Weights of a small transformer language model: vocabulary 1086, 7203 steps.
Each number is 128 + 24 x the weight over the matrix's rms, rounded and kept within 0 to 255. Layers, rows and columns count from 0. Numbers have three digits each.

# v: layer 4 attention value, 160x160, rms 0.141, rows 71-156, columns 40-79
# o: layer 4 attention output (transposed), 160x160, rms 0.136, rows 71-156, columns 40-79
# q: layer 4 attention query, 160x160, rms 0.165, rows 96-159, columns 40-79
# k: layer 4 attention key, 160x160, rms 0.155, rows 96-159, columns 40-79
v71:143138152133150133116129131136111136151124124126127112137147132120114107141123134109112130120114071132140129135114103152
o71:117136121135127119143157124153157100126130161111109145126126120155139139162140166140135129117145144117153109107130158115
v72:122142144140108134109124136139122132145117123089119107124103128122129123138127113118139084114121134123116123145142145165
o72:149119109147134138134108116122124105105127138127136128121101117140129139109102140131124152125134107142135120114115088119
v73:114115118128139110147098113097145098141139132130126133140124137130140138125111130124118134131114153143137141125140134097
o73:125143135148110145128124122117116140135131140123131101121141091117089113159117179122129169135119148072095125133113139117
v74:105114151140135117149130111069120117090126133148131135137109145129134125085137143154128132129151132117133139173123151112
o74:141158123119133132103139130169112120104119099122129111104137105127138110144124108120102163116127110133140117099108126136
v75:120128106139118145125145122136108102159145131154135133127152136125153121142116143153128136147117120129114140193145098105
o75:171134168106129122122137114150157131114124128128133110134102111127132162146130132101142138150130119120114127105111095162
v76:125128110148107130125101134075144134115115115143114136123123133134114131112131132103120101126123137119123142130127152116
o76:120090131125130173117145150143106125129156136140129115146139094086145095140118132136144163124109118130125116143121117145
v77:117115094120134121163155146150118207154154135138143124130162137111134105140134125119125129121096117131128102155143114156
o77:114107144122090103124107115121131138083127107106123163121080123138104155134106117133123132140110152140131119133141121095
v78:141085123147159123093133128132095104171133131144115129118148136131123107141125111138118130120095061127129137154116132102
o78:120135167098122127157122113081192142163109127094161122112122128138133116154149120147153156133165135138139109070131109099
v79:130091154101159127163169138110141117110138133140142138114145147135116133141131127110128128144132111108116110055126123097
o79:143163127126151130129124121127123130142091113096139113149105133095141114094106160177150149137133143125138147138167161149
v80:125136138139129141146094171087136150125136103122142165151111117132122146099126128103131113139140192119111139101135128139
o80:146121094085092110108114123121095136117079142150112107112120155118113099137126125140154157146100113138152143161127100152
v81:129108120152201136108151159153133120157131113141116103130141115137107119118149140123124158129141125116127136150128135141
o81:130147125106084147121110110100120150108113119135116134091126131178142099141125124131120150126122147117131127155133136150
v82:121125145138096097156106150151149094177135127128101145119127116122149126122141125118134144138109137147127129121136123144
o82:152123081099152147111120112111104142113135145132158155102094126173118120103141114111147130122145111128080093113116120124
v83:139132123136101108114151116160117121131120132116120103132189124117136109118125127119133126129129120123111142099113129168
o83:142131131130135151150137136156161126156138157102133156113086113140120140143174130146122142145142111147113113132150111109
v84:115094132109124123144112110111125105104132129085151117141095128132124134115133125134127133138158137137138122067127123138
o84:132163104139111136123136125138118113137129092126109108089142135179128099107148113112127123116100137111157142145095147135
v85:113123151138118124134125152112127084087128143126134111140108141130113139140162161159111135131137126134134122115109164122
o85:105137100123130112140143142117113141175136092125126122135129090101160124100124153117103131125146137140131138105111092121
v86:123155114144109144142132104147115144120131114137144109122123136134136131132135130120124102136149124124140132133132110141
o86:134113162116150102127125119122122144133132123126131115163127106137163115130128141131084141127131120110087132139111146123
v87:140142132138168126148132096164119146145161104120140132115142103133142098139120113115125127127128091138125107164134134131
o87:117121123130115130071144138107116131074122155123087132156136137183115163120137141123110137131146150121136132087136141153
v88:133142124108124123079118145150113183163140122144117122118154143147124116120129129142132124136135127118133106166131136116
o88:110099128132125108120138121120156111083107133161120154138136134126124121134154100080144091124150111128132091123116135115
v89:119125141157107123155110119098147131144112111138132135138057117141125127125120112119124145119148167137119111103121138125
o89:132115112122137106110119149149084140149115140120110112117148139102139126139110117119107150110096140124143151126094114108
v90:128121111142184118145136137127106153139119128143123136114094139139127140097128137131137101133117083117140140185127137163
o90:123132161131111142108124097130135120104133121138117124147116131108120134176151135138106138103147126157101131099139147145
v91:129108159123113123110127145118137132141125135135142122115132119132121115136145119117137128133137158101143141127148103118
o91:111143068134157129122112130110099111089125111122123126117094135146112135118085142134079117126138123121143143121087132109
v92:128117129105089139131125121106132125133133143127123126120172128124125139127108125145117139114119122139127117169132089137
o92:126108129135133122076144142161158125121098130153139122137109150125129101138157115131173109165151121108121125131150123096
v93:129137118151163109103102126091132120149138121106123125139129135147125098122121135149126153130128139136133107172124137099
o93:108131123142115128143131121156109150112133114136117135106136083131140137136158121107095124108135155098152149088118131123
v94:123130138107087133165182117150127158117124125118121158131141113125112150143136135121134116120124159127106150078130123153
o94:136094118119127109120105134108140141151120152127147136125123153077148126114091133134156141129137111134117116154149114121
v95:133150122103153120095104158150136093138146138068120151148159112127138127134113122112116156130103187147134123148133114152
o95:134129141145114109139096153111145140139124156186159130104106131086114108084141151127162089177161134085074108153093142138
q96:144138170141131123083154130123128120133176123141113172140127121140175127120095140144134151137166097129115156109074089128
k96:155136132111120123144122133138168148146136078137172138112112139198129101125125129141133122169111140160098094145132104133
q97:099121134151148153147106105141121101135157117158121109167121120138122118173128128115129128136165118157131143106103113098
k97:157160144147191104121094104084125134121135088099200229135126161151107164158156149126143113117146134139116098109085162155
q98:113095134125134117133090154118142137156135111107132141125151149104114161122093114141116134148126138133128128143162119102
k98:130129111110118122121115123096103107135130132121152106161135107139105097129157118106074113112138137151126110145144145105
q99:131122150115119130153152108114092113114137165117099089142130100154132107133145091100100110123115166129156112121145146124
k99:144162147149127090130119105146107140128143100130085162159118103070112142129127139147177135091138144111148117158148119133
q100:144138108116152111120134119126154144119129107135147144111130145150117130134104164172140110160117145116119129145101122119
k100:144112116117114131129129160124121126139122119151130151073128140164107149096156132136144137131100135149136138123146136146
q101:130123074153102096132155124163099134125178122155127164161116171141142124056114088162119137106144111134160137109124114118
k101:165149135143103102130135083118107094115119143113127110153169146084119170168123148130138130166144118083039136136075152114
q102:100131157161113154127130146128125112151103142144110134109147088130097121163143127127076100103129153124131126081100138111
k102:111098108142133146131127120109162148109143120107107150165135096134143102100150140095154127104103147115138105125166130134
q103:186093148131106131145142116176137102110160098163095170107162126153100121100137126093174091093151129128124167107095082151
k103:154136094122106139121091145133134133123132144132154174155130139065190153151155115126143108067124103157121096122102113155
q104:161069132127122147180141141130119143117151172141129086061146141140127136138124120182145156131146169126067144135141087139
k104:099126142136158097082160119086104129141095112129117058147142096099119155087058082131185121146137129112131161137138127141
q105:159136101099144126123114163152130140113135120132118154156112144124158156119106149120154102161156129119109096112134096113
k105:113123129142124132125127117122173104123119131115170135095131131122098146132158121113138141155128111114174137107113127119
q106:130189088108155123136141165181124151176074163119127116127086155107188106106109168150182108127158136164135152124138140101
k106:145126152128156137084151144132134144106178105118133140170150114077070081115156131106109136113124130148139166144147103150
q107:179117148130076152095111126136122139142092123121149142146084128093146164105167137140164139110123130103110099086169139132
k107:098072104148157145099112120136109123163157152146110143116136148117124098118126156094090111137110142131191146123073106146
q108:097162164152140090113099179184154081137094090137121141134109131120089122140108086147170173155155145178092110145158138117
k108:143148146124155132147165137094132155110205162153112136199138150064109072148104157105097104116137137137140109084128131140
q109:153169066116130122097099142122104138163149168115147163100090116089139161095172130139174143118137079122147107177108174105
k109:136148178131144088106128141083133106159140164129117140094145141155162073080152138105089131162135121167152114133128128075
q110:118103124134151168122052126098125131158166112091131111121097163181136080089148103164146139086145075111143119106128093132
k110:094121178140178134060122106127115101121097172123144179138133087088121155165142150158154112113163160087084122140118150144
q111:119138100085106127096167108115175110110109169106156076100087148186174126144115165128119106150070098151200080119100147095
k111:113101151134186153106082084073073072145120120089117140117108175112161136092120128134170137111184125120136121083127127086
q112:109091104134160144178113114119138125128106138153110133117149117126070145149176094116095142131097165104133127180186140123
k112:126160120138137154114133118137150123108149099117136146181133121121111183167103130152137090102123103131153144128126125154
q113:125124149122098123174158114134085156099095110158109103130132102113101122168122139108107145127104165106159156183185136147
k113:112096127130155174098135147135097097150145163127121162229132160080133168088125128115165104093139150149117138111105136148
q114:147125119144124117104138143145134128132132103137133183120120140130141124127106166173155134151136115139110172124099113116
k114:130116103117132147128131119144202125138123152156147094135102187160141120110121112137148152127125148160111118106136133111
q115:120137124121133145137138116132146103155138116134141145143124150131109146144123093126109132146113105098149108122125092134
k115:091113106133149115138106090113124120120169124135205137178103155133149107133178112126107124090099137170186105141129156115
q116:134123148155099149146134091093129169143130118106122115129147101146129097146117093094129137128085124104156110162131121173
k116:163124151119103092145155196166119127121107130116137164083118125147106079161120102111144086114125117112136185102110156154
q117:145153136121145128125136117139142117135137142132095100164127107124146081124136117106080125119124159086141124163099134118
k117:139127118144103120135134130142148119126102145127057189149112128153133113139149136158145120079099134170129109105120120131
q118:121069156164177118065083153127135158136127129134106131157104137066138121157121136152150110108137144134121121108146152151
k118:155120151123172072170154158121090141100127171134156135127112099129116139130099099144130138141178144127129150063130141092
q119:175100146115175151109147173086114132097118146146119117159089129131145099137123163104122101107123108078126137095129135111
k119:093108149164141149115133118130141139130125149106133132127118175113164099150138134144131124049139124146153120141148107135
q120:135128127107111104108128105122094109066114124111140145150105163131163080117114178135124146104165161153108119166083073125
k120:158154127139113124134158105126126170142148145146078112101147072172061128176107131150178097137131171142133121113093139139
q121:158143097114119118121131156121146123110122090137120152113141169146139147089090173153173132122140089125100148122091118104
k121:148121122138125134132131154134162127143133128122156117156127104114147130134152128121124109108141129148107149135139143143
q122:150165146156150107114129184114088120163148122106112111119131145100135184143084162137088097119122088141105117121153124101
k122:102127141150118145175128111137219119141116152129160084075109094181155146143087141133126142132155144126158118135149109144
q123:145134093117116137159150122126141119140077141086128091102121136081122182134132116060156125118116149140102091100151162173
k123:053133116137147182132136079148141120119148119132071077158159154110160143122137106125105156153131158135184108109102126092
q124:123113150113121106076156093105171086130086092081081128118138105115123121101138150103081107159115122169164130147135135139
k124:141110106106122143131087137137174119121077132150124116107106151109152003125069120134127133173167104112107162111100133141
q125:155139121103130141116129186135098161127086090106164107177140142113145144137136150170142085135096073124190121135107145183
k125:130140153120135083146105176173071119154127124113085177108118139128136124147180090157126177130146200116108099108055105091
q126:130111147157176126105172127106112097134171143100079101099125122143102163160228147115121086088148159132117115109117101097
k126:109101125181124086144148121116203096117135133145057198171125104104139071102136153122174120089147143118178179129139110148
q127:139097105134137165188089137124153129096184117094127126156135126141162131172108122126180108146116121033108156142170142093
k127:071157116138101074167158103135149142128123105134111115144150104138150065145143107143124160185137125096138135094113075113
v96:130138102183101130160143139110118163101181142156147145138110118112109122129159088140112132146087191119112146161124054098
o96:112114157126181119100129109157166122130116083138103150152150116083130166151127152157176106113115104126114085149135118148
v97:094147090129149139108128140106143130100102152148147121142157151146139126131124104106121093124080154169116144164131109127
o97:138096116147088063182128104128101094164129124121146119117113165131153089137118140074113110165128109117137156106163105128
v98:156129134130070117131127158191117154159086139094133140115133133135150096107191111090126120144101095133150084095085139081
o98:106151112098180151102162171141149077095126120072113180145161138155110135123143179133140143143158158140126097083123158081
v99:144133094165150122134143109105115107070113135158121142121172108176114122120148090140154141139163132163136139099140158103
o99:114102124097142072102165140112107140112150155105143159108094141127116118093090185102128151091138096144126131108158101158
v100:116093165089124150132088173115140132116133104128115179123113125125097150097156095067175095123181140136128106109137103118
o100:096104104143103088174171170135092114123169129115134141126120163147126086098100130095121137132158128156156097053089108130
v101:151147104089159164154117106106130113116197146122140147143103115119104137144107194115128096144138112155140176060134196166
o101:134127120125149181127154121135131147110160170159168155124117092142170208123150115054106115123117112152116093097115111110
v102:128139151130105148170120133191135148130146129075129139117164109145170111116097149136136107147185103129105128139125100150
o102:147139080142129124133100082148154114100136140138141125076161152101143138114132139168113144163113104194151147117130086130
v103:129122142149133118148112135158106205137107106153100114134122133132100129136137120079140070113115175113125165124135129096
o103:111119102149180114117101097116138122161165147158124108115118157131095134159118129136153149145187139126129119127090148138
v104:115149163125147156039134174121124163144176164133118111142119139146126147118158138124165128119136122116144135138145139081
o104:108068137174118132086146133125137136193122174066111131139135151078122131182134163134091140166136125143162168160116169141
v105:143083126146149148113112090135089115110137108095132112127116156121118101153104116122102138125186097124094132132147178148
o105:134131140139122122128104162163138143159164112136136090113111148103108121170098137122093126204129170123132119141107140125
v106:126134123097083081097127118120134091135120113138128139131094098144141097139087086113167097125129155157095108121139164118
o106:105119125087143113177133110160153137112138111162124131105135113170128143157148110125101148096123168106145132164150124155
v107:158165155151162159144125109151124127163116145153154109146162121112137145124119179109110091141116128140143138146106114183
o107:128118119057154180089194152093119127140120162142114108126097091179135118141152147154118130103113122149160138075097153132
v108:104166130050123143151142170059126149150133161155131089109157138135116107132122165091126116124165138098157134151124175122
o108:173116120127139099116125121127111120107116095113158114137169125158128119111127155146105164114081146146130139105110151109
v109:121114112134141093112097084108136163168111132201144151098158094102125137133142161127116072110138132147152137085101194165
o109:151148094130121129134103161117133140145157114113083154098123130148117099146144122074137127090123122169154142122084123167
v110:133121118111138154130141184117145160136197106171112184110117118119095169152093146085153114150107091152104154080151153104
o110:136090154150119130178160166152134114116137122103121077076123094111113111127173141156133141154120118134112113104115080127
v111:154128124130097162100095152140129076146133156143102129103151105124111141103166123112140092105132140108135155107119103111
o111:118171116082167205115128104133094091106121099112099123121095099131130115136127124105134147107173127122138109105064097106
v112:123215124140097169112090141124118120138178148111130121094141093099084168133175124160129111127167121106147136135122149125
o112:138114152155169165160155097128155115088164127118068047100160137104109136172150114163112155117117089151100164152114091104
v113:158135135102159145157178128117099110109114124117113110152115090130140133159153081127141160121125127150113142118135140115
o113:152115123164141113162132144160142112114139167111107130109122130128097123095160071125155103101114131124147088138092139199
v114:129120156138150142159156129184114143153157119103127143130200104142134157161113145108120159134137165153124091098118113075
o114:125115130178139121125153175120149121167111158141088164080119143144098106134148089148134165143109165130144139168124161087
v115:129144139131098150123101157114119147115101126087113133110133151118081122151128117078158086120087087093136145124139128105
o115:161107121079164078146106152128159110121124114160146157111129135142121146130151133149121135127138123174067150126144123114
v116:129188118081126095068161114143112158107139130127111123123132120131158124144119144142135147106141033131170097155097161106
o116:155086159166131140160178129142138155166116082138116156163112153178109103157135114098114144141125113108090107180115111134
v117:155160161094183092097124148135130167153132167129122092135111158143104146124089139135156145116182131139121109132148159161
o117:097123102138140073102135109148122134151117127129106175136128163138158098111103127113123131105112142103123131091118113125
v118:160136149124109133101075147104164098094153129165121171122120137165103147119133125088155159123121138137135109068132076097
o118:120117148069105060103136149135120088127154110095157113129134087152101152152099124154080160180148124172130111072161160121
v119:133130151104144141123120111109130151132152113131122121115135144136073137115168073146120131108108060137144156162135088142
o119:106104139162132116133091085167089155136110131153108105125123114155110165117116110130109094160115106137139110131100074163
v120:111106140150178140155123153146106159168123124102144134134126145160113133142123149147134175115165113128093114098147084080
o120:091129141094104110131108104102145120171134155153109124128141113113115136137103121130152137110120125127100162121146115135
v121:140086119070120129113122102104123109159168120129113098156126144145129135180131157144136137132141089166125134110107127056
o121:115159113124097108072141088150094080133148147143131110098108157143120134129133145098088127147142127145100107129119168145
v122:120113108093144136090136140116100128138091160144117138129097152171124086140111117132130139145126104106126096142079084096
o122:122095118102111164126141122129145129163119126083132158174113164089100112115149123103153117133133157093103116138139140079
v123:182118109173102115141135131140126129163099144134176097107171125100138091131104102124147148106099134118147113159103148118
o123:101104130138124133112086135140143123112116132125104137121101161147124081164133103160146137117139114160115124120100131120
v124:147149136115174123144100098175155138135171166133122128129138152141115140128156115148162120132119151152131117095110113135
o124:115104089116120088118165106149126161121120160129151160133144123090123149140127099126125139121097153153120170106143128110
v125:124112173128092111119134140153107114097129138170105133116127098121120131139131112098091129113119114126139128151111115042
o125:122155115195148139142172129149122119137157103139098144129158143196096149135123147147121164150123118107089139096114111131
v126:128166100076163117128103130126150094072119120089147086138167157113141126119132099145159182129148156126130152120131129142
o126:131116127120113134135114135150138136080081139122171102127124132100132136147095151128117086097112119114117115104139094120
v127:138077129114097124082111122136155062072118143160142139166134158179078124134089121171115099115206125147111098116150143147
o127:091142156115100140141143164105124187114115133102138142152104110099127176087048102118136105165133117130094109149123165131
q128:151092160186104148121129132193109141187192094119161126176158120133174070116123154145088125122095132157140111130144157162
k128:123127172098128130131137131083143154126147126152133134145141102140145164107151102115092125129115138095121123121093129148
q129:091154185131129141126157135117171109092129132099123130139122160133130151123170159120102155125145123124108123127078127140
k129:106132148119117122184102116133176120120178091172137161101111152148108146124166129131118156109133134094115132122155137119
q130:116108113141137083117125146132110092103106132159190130168126101101122151144126126137136136110097118124128143180192151118
k130:181132136131153143127142148136112095136080167115111097115126140115137102153116110145127126145126116094158096127115137137
q131:095164137121164121066114147137144095100111129138134120150151169138120190122135169155129137145168127144112151138088097140
k131:126104120151141141101131161101137141122136147150116112123130142111141167101111144117146127107111154173113120122111151153
q132:187136121129118116179144080107135097160122184139126110048142104119111110164163129146161146108111131137132130112157111104
k132:130126132137140136154127094119103131153141137097111139103137117140117116132153135119132132144148106105116126127125109101
q133:135126106088115136163141116163168118182149093155120115124104131146140105128097167139158096148134133149172130142118107147
k133:147098135119151124109126093157104121130126141108106090121096144107084108117124154103134072133162125151132108106134148141
q134:139113081145110099103123145134126081132071148140109178106118155127100114126176102156137109104132159123145100140111145089
k134:158177130137081200105101096073148124102123118181121119143112130119138155116153137131076107109123107109129165137101127166
q135:144105119153146129132141134142111136120134112157119067151119148113147119104081126090141121141136085119147135172153163169
k135:134147098151114116162121150141116176132136118107120150092129152095087089109150112105130152128150112097178101113149140102
q136:181115142149121121126086095135127139114115106145139130082146107125100104124119105166158142111134141112119173152094112125
k136:112089103112124070142130128162166138147128092135122133116147140141121141147129139140121140118113139145145134123127117145
q137:155119159107092144103145122148124133136150122147096171127104116152137106073092130113125125168114133071132111105130116155
k137:099119131161153111135134132119176099161097147141193155129127123190142136152145124155153129146138161152118126114135121145
q138:144124108125117166162161116145126164135128126151130109164134161138114124124097118126126108132133067130078161138118131124
k138:154132119142118145128130155185110154152081155076137139134142110137059121161112117114110150171132126113135111117087119128
q139:130144135163095126085136110165121165123128110156136153139118133157160135124116121114143084127118144122141165145126082106
k139:119122122142121171142146177101109102154114093142137131146140104179158117154097130136101125114124132160166121131091113173
q140:122137109139157119110103144101116110130106150076134136102134106109130120142161123151141147119117124112140108084143147149
k140:114113138114141118108119099107164135106131158145109086107118152126133151089106151131150102087116139110099135131103162111
q141:141139142139109112091122131183137141088107141088128157111120089137187162118144107155130128135135144145154135135167123154
k141:103127141118161093142112134122134080122113102135111090126133108174148128154135172157186109054130113177141120129145113151
q142:124153144117113119083114122167150135100123114110121133130124123122156126127100128139132175130129160141124099109143108129
k142:112113121093151149113132102109171106149126053195072155145143153203158157162115141110121138149102133098075181139131124177
q143:092175123158139117122151088152128125103078175095149088100140121133115132171113127176145142125132114157135091114139140149
k143:147159171120156146111111095126144103088108167136142111114124111121096181162120152126154137119130119129124143131107147142
q144:161135124115119118131125162161113094148116132157160112126131089105109139216162138191128101107158156156140164162140182142
k144:138133096150115132147148171143131135123096157152125124055072125112109130118092126162128144129125109120167100120092133103
q145:133146105127140099121086092111097147126103201101140081128134098140111154196188131118144117111154153168134168217180151124
k145:141116120126130165103107164151112129134128142115115110132159124123126120158109108103170107112134125148148143143126152140
q146:172099105121123078128157129089144124083064121114104125172144137137123158129163108175114137130145114126157135120170131120
k146:119109117107138138128136142100152124150132167114078139108150110078136110116112110136143132105112133172111154094095165084
q147:183125098131132199145080167112112120114069121086139102150175127110092179133151102088115151137198127130131066165158129120
k147:138139144119129112100125139120164153161100132125136139140218115130127140126134111104097127122121180141096154167129153139
q148:165150095125095133108099138150126141130105130101145106151121145113101142140140143104098128131133081132182184117072134118
k148:136092151133119120099097111168148119150100121119129152101093143119154104090164125113147149127094138159129183119147125124
q149:153132143134083170127129096119102164119142122092129169149111198165159129100133125141142103113152182091170106105130106131
k149:113097150117113120150145134127182141092137151165079159088125147155119100118125122162108164121111130140114134150133155126
q150:121130129092135154088124132132133135112113158096123153113101138114094153106150110136124151171145093142128129087123121078
k150:118117128097137079153157127135165086113118141130141155123127139143140133089131148171122171126125129125080150150136136121
q151:115123101157128054160138131145117125125098101097120151110139108141207091133137152109123131107103153167113136143170178162
k151:128170118168115163141114098100138132116122140154149117177124129109083140124123116138113087141166096083134121122126136135
q152:126116121127139129133168128084130133137121129171134066141137133107138145157124161101121117130135091152130122139129130169
k152:140140125138121116127125105122089173137130123098120126144123135096097096096129127125132115092141118117157103120146122120
q153:140109101138115131123146156104137160099150110192119118124124129123122159110120103103120108152140162115128156151126113114
k153:111157114171118125139114153122092141164141087128185138154127100123139149132138124111087125115152112159153116141137104125
q154:122143122161084111102126139130133187123119182075125140112084138122162127122117063111085103160124128102117153129137088157
k154:126164114136102142111147149126039148125125145076156111142136076147142085167095125136044138154154119161150140120159126115
q155:113133127139136172162150111060121102168117102131132128107164118120112099160102172135172148120112189149150123092105145098
k155:093110127130137153141127091092150141129166131154149151173104108114115133147127131127145124097097107098137115129090141115
q156:110096132099116128145125111148130136187124100143123139140122136130073120166105173080145122149158131152145086103101149144
k156:132124157125138136132112131136164110101109111145127174122100141146091142119122146124128129154132149107080151141090141128
q157:143142113100123096124168134125122116082103112191149116130145106146133159151100116152164115098116095132142133153134092118
k157:136169163137109120103175140116136164158128124112162108097152106155155122173118072113103131130112117110103121146148139106
q158:123123154113125129077100133122145132099122119050117145113129119113157080116113133113131154133132148114160126080152087150
k158:104113124146143134097144084109205118144137120205149166165112155110138130128136115114156080107111130107127138129100132170
q159:144100099125131161124138148046108130124157110129105147114155151135099089071120176122148153133116132129115151083127144077
k159:147122116153095146143087084150127139127111134179089181145130132144109154122153133119107122109075085086127122105127105116
v128:107083137147102117137127122150133151110112124100131132097133146128120114124150141134136153145135107120117149143113130154
o128:120114146148139176115072141117114137153127161149102119154138083143127141108130125115128146117123119153138134108168121119
v129:131159127133126139162129130109117120150133122146129112132120134124153156154102144141138107124117081136127144150140100154
o129:125106154115111092133083104122156129155127118112149104131098159118119103113115143127143151144143122126120143141133134137
v130:106102123120114116106073155146115123101126139109128131137118143130119126115122132109117172140152140119139132137136134145
o130:136095089113146159128143119135117136122120128142097127082146119138150105111124113119130103112128133141159141129110144113
v131:120076137151116121173155168133129162164119118125162116122146144115122130124150096122140096115133112137107135169136132131
o131:120198141109114151086129105132146080098101160099089135144115122113145136123124137117130129111113153119109127092120124095
v132:125087130121119131184116124130135135119094113128132126126082143125115115122134122121136141133110162135114112122122111087
o132:115104099149127134150138130125133163121140136124131140095131094163132155167115134127106123169122121125126116138144119143
v133:125146111146146129109148145147142141150092134102140126115144114138150129120139111154132080131142136140129132084120117162
o133:128132122138146107150138133137135110111142136152120156155157137142105126120145154116151153136139122144147119134161151125
v134:140104133124133096114122130189136145163120105101123144115169126141135125161139099146109152130112124126113159158135150077
o134:091125099123130139138113102093130134113113157106105123135086131124122126114098159130126097125130121145132078118138111165
v135:112125116140138139129170115113114120144118120145120123133092128133136140137139105111126081131122095105124136169142091118
o135:135116157122116136131107119140137134129121135135126114128171122143108137126088108109145150117114130116113113118103126132
v136:126151113112118145121133094126135196142100137122126126151175132159129154145117112142118146117154109114130123149119119162
o136:131099127128138094166065161147114114150132131139144141133089111135128117107121153124135122144144129152132129127166149124
v137:112067127145125139114116155110131112129131115126120141125083113134123138117120131126140156129131142120141135122133091148
o137:147138131133127142126131103120109165110130147175115096137154138130132136129162129097113144122109125150121111129107118137
v138:127142116122167143099163106139128113093129108112124120115146117121129150114159110149121112120154087119136136080107150095
o138:149113141136121153160134134106083113166125133146104140140120138157125095175154137078144139123096149129117148114118134138
v139:135141146133097128133165132119119153115132133116128139128155133130117153100148103113141080120120140135130102123151128119
o139:117139148127135108108113134119136122139112114136128104098106125150112122174137135110135100117122138110140147140074152119
v140:119144139163116126158089093152121174133154130102122140129123109111115122150157116106128113124132120120140118165141135109
o140:129091122107107150111162145145102126066126154132156081100114113151143108096109144146158147144122154115122124126104108138
v141:132136111180146126127115133129125103142150124124114149129078131117114135144115129144124125141130100126117119127115132160
o141:129130133119099111139100143140117157115133126130098133141172118195132094095135112160157129131143136146117140130129098143
v142:110136119121106123108152128110119136124132115168126118133127145125134130109116127121111114124101153140122156155145124166
o142:144121130166118111139123118151110134123106120106140153121166118115136122133147117101101095111115113080126115093113110134
v143:142078146115117127120088140136130137131165163115127128138132115127127141138142128157138108131138130136145130113127134145
o143:123133125130137128130135132073103112099127093131119125156110155143105116143139152098120113131123142106142138139120131140
v144:131148137136148123121112121111121149170118124156135117113164141131141119159137115140133118128123101158118131130117123190
o144:100099094092151147150100157118119107144130102164142128149141101112087130134136080152131127164163092131154136100137164077
v145:118147117139110119091154134174124141147124133116124141130176142131123118139143114128131115125118102127135136150119119116
o145:107111158102120136153139108114108152104142149097093163127090127148118147092124116123141112136137121131120118126127159154
v146:119152122163120123123119138142130134118132138114131116116112122131138117144098126115144105111153166127137140183147095165
o146:117119135136132128078110120118170109110105127135129120176143165143126119058112153119120149155114094125111140119143110121
v147:134159137124132129095142144100137151099120127135143116132131144131122132145097099143137134118167153131113136134122147119
o147:139123109112143134118134115150134122171111130129113146164105135117130115113155159080122118136166111116173137128157119093
v148:122079099135141135165096152122129122081116124124144133122115148122114129124131136127144122152109132140130136123147176110
o148:124156138107147112141171078098110098109144107111127119131101126137125116123101156108124146124138140123126146105140158104
v149:098104150098143149130150108093136090124153147130135132138121114136119133139118136147116148134143145124131123088127103115
o149:191127095152156133112111155113104132173149105153123129159157132145141119101124141143135159130153124128143158155117141159
v150:111120135138103112099143122154130125136128132105127114114123120114134096122129115116115125143140161127126114169133135119
o150:127121116123142135133148163114132101097126139121117139119132131143149160133108143117127153091101108109133153111151141125
v151:125145132135128122095099114110121153131111118126125117125178108138133117126127129127136087138163100119132117148119117155
o151:131114137114119111129137162126147124124137137134128140097102164120126156115116158135112142143134112130090135154107144089
v152:128126139134147143119160146136123144089156111130132130118085129126129102129123127143131130137112152148112122111135140117
o152:118128137109117121124125106122142111165095125122149118140144123104153171112178114099147119116148158109119151104125120157
v153:141120132118136117102093156128122106139124129134124110108102106133112121091131139108124145133131149124143130157136120132
o153:082126131144135119145156137137138117121129136112162164090138147111168149153144125167156136144105095174096129093116129108
v154:138136125128139121152111126169124130124180131138121169121153132131131150140166142158131100124101099133135143111131135103
o154:124127119148087130116124114115118114128101152084142102170121103117121120111134114135131121128164129150098086138160132140
v155:125168154134141159141113126114115104139120105150096109135114125134150128123117127186133132123159107127121174139128089152
o155:132112097122097110152087125117111117147155117110152138143138124144080082139164153116143142168066130153107149105148133084
v156:121103115138143118114132128133112132113160120138139144124113127114115153123116128132123126133121140119138140170140135109
o156:152152196136114162124110119108134143129094151105128094124120153136136112140129138116085111129140153130143142093096124148